From a checkpoint of a small transformer trained on Wikipedia.
Size: 11 layers, width 256, 2 heads of 128 (1 for keys and values), MLP 1024 SwiGLU, vocabulary 2048.
Architecture: rotary positions, biases on query, key and value.
Training: a variant of Adam for these matrices, 6060 steps.
Each number is 200 + 40 x the weight over its row's rms, rounded and kept within 0 to 999. Layers, rows and columns count from 0. The size before them is the row's rms in percent of the matrix's.

# layer 7 MLP down (transposed), 1024x256, rms 0.0481, rows 450-466, columns 128-191
097,181,221,136,161,157,161,139,282,209,206,175,187,186,202,198,236,189,272,231,139,165,128,197,210,213,230,213,185,193,235,163,277,216,193,180,231,174,223,239,247,250,240,149,281,169,233,196,162,179,185,202,220,272,257,209,148,290,159,244,215,269,168,165,122
101,227,246,213,243,203,188,319,201,164,225,147,255,253,155,206,233,144,221,237,133,180,199,200,123,261,212,172,195,186,224,187,254,211,128,198,256,247,226,192,156,197,226,190,73,227,221,253,219,220,262,169,190,263,193,202,206,226,151,177,186,229,223,194,243
103,227,208,160,283,196,178,189,192,172,167,190,183,212,140,148,283,265,156,156,211,224,209,269,301,178,127,223,213,189,255,199,172,186,224,223,166,188,189,318,198,240,218,275,200,226,215,205,224,174,243,154,119,191,183,234,224,213,178,292,224,163,265,234,221
100,147,184,127,198,184,165,213,248,174,189,171,211,215,147,201,159,257,133,214,209,214,259,195,215,172,209,116,153,179,191,111,191,154,195,154,240,209,245,279,216,164,225,250,192,182,261,193,254,222,203,209,182,229,187,269,106,181,173,192,222,229,214,183,170
095,186,211,154,245,128,176,221,168,212,195,129,165,177,215,192,165,201,191,187,96,232,196,212,144,189,296,219,262,190,194,273,230,239,202,223,164,181,250,186,201,254,193,171,262,231,193,186,182,218,258,209,134,152,187,141,205,258,162,220,261,214,217,215,175
104,124,194,167,218,154,163,244,225,207,69,171,180,204,143,251,263,199,190,187,253,182,184,138,258,210,167,235,232,133,127,193,211,208,131,245,164,205,217,175,221,169,207,256,237,253,207,195,168,196,135,155,209,247,148,182,204,294,206,192,187,239,219,156,161
100,241,155,198,191,235,203,190,173,204,222,206,220,157,226,184,235,123,240,166,191,259,168,144,192,179,246,195,250,291,235,143,200,253,163,174,203,162,198,211,175,227,233,191,218,164,207,155,195,251,158,187,164,210,215,283,230,213,212,202,220,191,188,308,195
101,243,212,187,195,172,189,172,205,113,197,172,170,195,191,217,221,174,264,224,288,177,195,195,237,244,237,228,232,172,195,263,228,224,212,179,144,151,221,194,217,223,221,163,126,252,264,229,179,131,213,216,182,197,296,215,244,208,171,215,241,163,165,195,185
098,170,228,165,135,214,179,260,249,176,223,122,202,218,139,158,188,254,214,218,92,177,210,205,242,223,167,189,184,160,207,138,181,204,158,144,185,144,182,238,168,153,179,239,169,208,207,266,188,190,221,232,213,167,127,210,251,146,225,282,189,180,198,182,204
097,269,177,204,259,160,219,209,218,173,192,202,201,184,190,216,216,186,199,131,283,157,128,239,231,248,138,165,165,87,197,198,198,207,218,215,235,180,175,201,220,179,210,199,146,227,226,186,207,106,174,217,147,238,248,167,232,215,249,237,163,212,173,238,159
103,125,204,128,196,146,210,191,231,274,254,283,165,219,162,170,105,197,196,138,180,177,197,186,170,194,244,139,262,257,238,158,171,185,158,234,180,190,132,239,250,171,260,215,147,169,248,213,244,225,144,215,191,157,180,221,39,263,238,199,185,255,165,190,96
100,223,238,184,266,173,211,200,212,207,169,175,193,123,220,224,233,260,201,234,202,185,234,187,221,240,180,271,177,117,283,203,122,192,207,137,230,204,152,212,218,241,150,134,154,232,184,201,209,191,253,184,150,240,186,254,140,269,135,314,249,200,222,205,260
098,178,241,207,177,190,183,223,138,245,181,210,192,139,191,167,180,216,172,243,250,232,227,243,307,220,159,216,206,151,195,169,173,193,130,199,139,197,179,216,148,175,177,222,259,161,197,179,236,259,165,126,149,238,214,169,292,219,199,191,202,173,246,249,241
092,198,238,201,157,167,167,251,185,197,188,203,244,255,217,252,188,175,170,182,205,230,245,187,200,211,195,126,114,199,253,233,132,232,221,246,200,209,122,197,235,236,167,218,163,131,239,250,192,192,221,252,229,249,181,232,223,225,198,115,161,205,150,186,202
095,183,197,239,230,191,110,264,180,157,213,255,214,208,267,186,247,159,193,168,151,222,202,167,218,230,156,256,209,253,169,169,230,190,192,167,210,195,207,237,276,239,155,212,201,217,253,238,220,183,201,156,198,252,301,270,34,223,197,186,182,223,154,205,242
101,176,155,187,254,176,183,219,157,210,219,258,233,222,209,156,157,221,190,219,190,242,227,175,252,242,162,197,156,262,199,196,291,237,208,229,201,175,259,190,213,197,230,225,225,256,198,182,224,213,255,165,131,217,157,226,71,198,212,210,213,137,211,171,198
101,218,145,175,223,191,180,191,169,86,196,213,219,206,136,258,175,146,166,131,219,173,118,194,233,205,297,207,223,236,164,168,141,164,175,264,222,170,154,111,184,120,196,183,205,143,189,128,170,216,160,218,102,202,208,277,138,193,252,206,281,213,231,217,209
# layer 7 MLP gate, 1024x256, rms 0.0572, rows 451-467, columns 128-191
103,225,238,177,196,168,263,213,208,261,237,121,188,180,229,169,200,199,181,166,177,246,211,260,238,202,220,230,134,132,195,211,229,172,270,238,233,219,242,262,232,200,145,188,242,243,210,215,209,199,197,201,79,170,172,167,192,210,222,220,167,210,205,162,190
102,138,125,187,192,201,233,214,172,260,226,155,148,148,144,213,193,163,183,165,174,181,193,214,191,161,239,212,129,187,207,209,213,176,142,263,199,217,186,264,270,175,260,242,117,177,173,192,231,218,216,236,218,234,247,186,213,227,189,181,143,180,173,214,167
097,151,239,181,253,207,151,273,153,185,172,210,205,155,173,110,203,249,218,154,213,233,188,305,200,193,208,186,157,220,237,241,282,236,190,236,185,235,257,193,222,205,186,129,160,157,120,192,116,199,221,167,228,183,125,214,179,250,163,234,314,239,136,183,152
103,245,158,221,205,212,171,205,204,141,181,184,148,243,142,212,218,231,216,178,245,216,202,208,220,226,202,216,168,150,232,172,275,205,174,191,254,205,125,288,196,225,152,191,224,169,199,203,139,173,190,198,206,131,190,227,164,213,176,230,239,139,200,188,212
111,132,212,201,227,192,202,223,263,198,205,234,171,241,216,223,234,178,224,227,203,167,178,198,229,208,224,161,227,128,202,220,190,199,158,180,156,169,201,257,147,234,113,205,186,231,197,139,266,127,205,206,156,149,198,239,215,189,238,236,227,247,203,184,227
101,194,212,191,112,140,134,228,213,169,246,217,230,217,217,220,234,167,243,186,204,219,198,187,200,125,142,181,258,232,242,192,212,160,225,265,236,212,252,155,196,176,242,166,185,292,229,172,314,278,176,179,183,197,203,202,179,194,223,195,163,172,204,208,183
096,217,245,156,291,178,190,221,169,191,166,166,218,268,172,241,193,202,219,191,196,131,222,173,252,144,208,192,213,199,165,212,172,228,207,287,161,203,194,170,181,254,231,168,182,93,204,181,214,225,273,164,168,171,230,222,222,271,222,233,144,206,200,168,198
096,229,163,196,224,191,261,236,194,173,208,194,202,170,170,201,190,218,169,244,254,222,161,200,175,189,305,257,109,119,221,196,229,228,219,205,206,191,186,180,255,198,184,187,160,196,152,116,284,242,227,134,141,190,177,208,195,243,179,151,228,148,253,195,213
098,210,213,218,219,207,190,256,227,227,175,171,140,304,287,166,223,196,164,252,271,159,184,183,235,169,250,202,194,182,204,224,236,113,241,257,196,187,220,199,178,185,246,180,193,213,283,150,179,212,205,229,224,228,223,264,181,201,188,191,190,150,153,224,232
096,229,279,130,193,164,128,174,258,193,195,217,202,212,222,233,150,201,200,215,181,185,213,174,211,205,209,168,274,199,155,266,276,212,184,212,193,119,209,169,193,231,229,183,135,177,222,200,224,193,166,214,195,181,234,258,229,208,214,183,180,141,127,161,165
102,208,228,163,249,154,222,208,123,189,191,208,150,264,181,133,258,238,164,209,138,257,221,169,198,200,228,225,143,150,206,246,241,234,104,171,255,173,212,205,152,212,238,161,173,184,184,212,226,214,233,211,214,218,199,219,172,242,199,200,223,227,211,217,153
101,142,191,213,215,216,209,261,199,218,206,197,213,259,129,246,172,206,186,212,119,186,207,189,205,196,185,165,200,227,169,189,165,159,165,245,247,222,139,254,153,183,151,231,221,206,166,189,161,243,162,202,169,228,181,172,201,206,154,257,136,184,233,266,169
090,263,154,213,201,248,204,120,231,156,207,251,186,207,231,93,169,168,161,218,217,211,191,222,141,221,219,247,224,167,216,148,290,273,188,146,255,201,226,198,144,215,202,167,202,147,234,182,205,203,206,162,249,238,135,239,180,174,213,223,242,199,193,154,230
097,203,155,188,183,145,196,234,188,181,129,253,219,243,197,246,184,162,245,143,173,174,229,148,190,166,262,138,219,235,235,187,198,216,281,166,192,249,168,219,293,152,205,191,254,230,249,185,152,197,200,210,280,130,172,225,220,281,280,168,247,188,183,232,213
100,213,168,195,139,192,162,201,184,239,241,193,139,246,225,259,233,221,193,160,231,271,243,168,218,190,255,162,192,217,253,213,228,234,243,257,231,251,181,173,229,152,222,191,188,214,264,202,249,89,229,220,172,291,247,232,192,210,169,297,250,198,220,161,276
095,188,228,214,198,149,146,163,129,252,187,319,279,137,256,161,135,183,191,264,191,221,244,173,232,221,246,222,120,206,215,184,189,195,228,191,207,212,204,206,227,196,292,192,207,237,189,237,203,209,232,223,216,176,200,190,238,244,231,253,246,221,241,201,142
100,199,158,189,211,256,230,216,212,197,119,162,132,193,224,212,214,126,228,179,219,210,308,173,243,210,176,152,201,102,190,156,239,267,147,221,223,202,177,177,215,121,196,212,173,185,202,194,163,160,262,215,247,210,150,220,173,184,220,209,263,183,95,212,195
# layer 7 MLP up, 1024x256, rms 0.056, rows 451-467, columns 128-191
101,177,243,193,224,236,229,308,247,226,137,260,218,187,137,185,137,266,217,244,250,223,189,253,266,224,193,184,185,162,192,194,198,245,265,213,175,172,230,163,249,137,233,199,296,132,318,197,223,217,118,223,245,160,212,230,186,179,179,269,149,176,225,198,173
100,192,258,231,193,198,188,110,141,219,205,192,142,196,184,150,253,157,159,119,184,177,231,207,132,114,158,209,224,251,224,238,181,177,205,290,157,200,297,223,166,184,143,199,182,239,184,283,228,277,215,176,190,169,227,151,196,190,112,305,174,270,210,181,217
098,228,179,86,172,130,202,207,192,213,284,161,201,134,187,183,133,229,186,171,192,214,172,209,215,120,253,139,240,254,216,186,192,252,226,232,214,185,137,252,196,213,211,192,199,191,150,199,156,165,101,176,158,189,165,197,210,180,147,208,185,258,211,196,204
098,248,236,193,243,224,200,176,176,226,179,143,182,209,152,117,205,224,212,240,194,197,239,234,195,243,249,265,242,206,197,238,157,130,184,171,145,262,197,241,274,175,179,192,182,256,211,151,160,159,153,116,105,147,178,139,241,290,158,161,191,135,238,228,214
105,193,149,178,193,232,150,222,177,209,169,266,144,226,245,224,256,291,195,262,262,227,225,208,260,203,168,150,239,176,213,192,126,178,185,163,122,225,234,164,211,164,182,250,230,227,244,161,255,157,154,227,233,239,141,116,194,218,152,211,314,240,223,191,186
099,253,258,231,234,207,231,126,207,170,157,129,202,273,274,265,242,189,233,193,231,160,258,135,188,248,248,213,174,201,150,153,208,193,241,145,235,181,184,251,192,176,135,304,226,144,235,175,143,251,103,251,209,289,239,224,210,226,267,186,219,172,142,224,238
099,198,182,284,197,91,187,159,234,232,223,206,250,162,193,222,195,215,216,229,203,186,164,143,172,246,217,187,228,250,198,132,269,271,171,219,225,162,189,238,242,145,138,252,198,196,239,265,285,267,303,176,135,172,183,237,218,261,247,206,222,203,236,183,177
098,185,270,201,270,321,252,215,220,235,171,277,221,236,160,258,139,175,180,192,121,293,242,238,157,207,91,160,231,202,243,270,235,241,244,232,202,215,137,235,105,193,192,183,195,137,196,205,252,202,197,220,230,182,151,123,222,236,218,249,282,189,209,197,158
097,227,213,204,291,287,209,214,186,157,166,254,204,269,221,206,197,232,254,149,240,202,199,184,272,212,207,227,154,162,175,139,147,232,125,266,196,89,187,291,171,239,221,242,184,184,153,201,224,204,184,115,277,219,159,223,163,220,228,233,197,223,183,261,160
101,127,162,170,230,177,209,99,220,206,180,227,242,184,202,142,241,151,347,182,139,238,227,196,191,218,187,215,266,170,226,223,223,134,205,202,222,200,282,173,167,220,118,218,152,166,218,233,190,87,231,223,211,210,181,234,135,150,192,195,220,202,152,168,190
100,219,228,205,213,147,196,189,208,158,167,206,228,198,116,205,198,168,240,208,215,224,218,184,244,210,226,212,222,221,310,166,195,194,231,208,193,178,186,235,171,197,211,195,155,151,198,181,198,249,155,297,181,291,201,212,131,165,155,159,169,214,200,180,189
099,228,283,233,232,225,193,247,176,178,188,166,245,207,182,182,194,255,195,199,152,174,201,233,208,196,198,297,234,187,164,177,145,182,189,273,166,135,244,173,225,246,182,298,262,171,168,223,90,197,216,240,163,208,220,198,254,255,181,126,229,216,198,212,180
093,117,185,207,197,144,157,207,177,204,172,169,224,153,221,195,159,271,210,212,166,171,194,269,222,162,221,185,261,144,172,234,232,166,287,202,205,222,228,167,139,133,227,290,132,232,253,194,244,135,177,191,185,159,215,213,218,171,236,198,186,205,233,266,185
095,203,209,211,308,238,207,209,223,234,180,147,189,213,189,203,132,240,212,184,174,159,222,232,187,169,220,195,169,170,230,180,192,225,225,264,239,151,252,142,122,223,228,215,252,179,158,234,197,214,311,148,211,145,245,154,229,235,143,234,194,248,173,161,222
104,204,225,188,147,156,175,131,121,180,235,137,194,248,228,177,291,143,237,241,160,218,230,246,181,202,222,241,138,188,208,182,188,183,82,234,290,111,236,209,164,174,140,165,308,161,163,175,206,223,196,250,233,203,229,204,219,235,198,168,157,222,258,198,171
099,219,261,212,242,210,190,208,170,227,124,207,172,175,239,190,179,292,236,210,214,148,173,220,190,162,219,241,198,71,169,193,139,216,155,229,219,240,184,218,184,188,152,233,234,165,152,217,193,154,221,174,238,179,177,199,188,209,111,258,166,187,233,261,256
098,148,207,189,258,293,228,314,183,177,162,215,225,212,187,203,139,144,168,339,193,229,249,215,159,178,172,170,195,174,176,146,224,184,181,168,186,173,200,259,175,176,164,221,218,195,180,222,158,159,126,227,223,271,211,223,217,171,100,245,243,171,142,163,128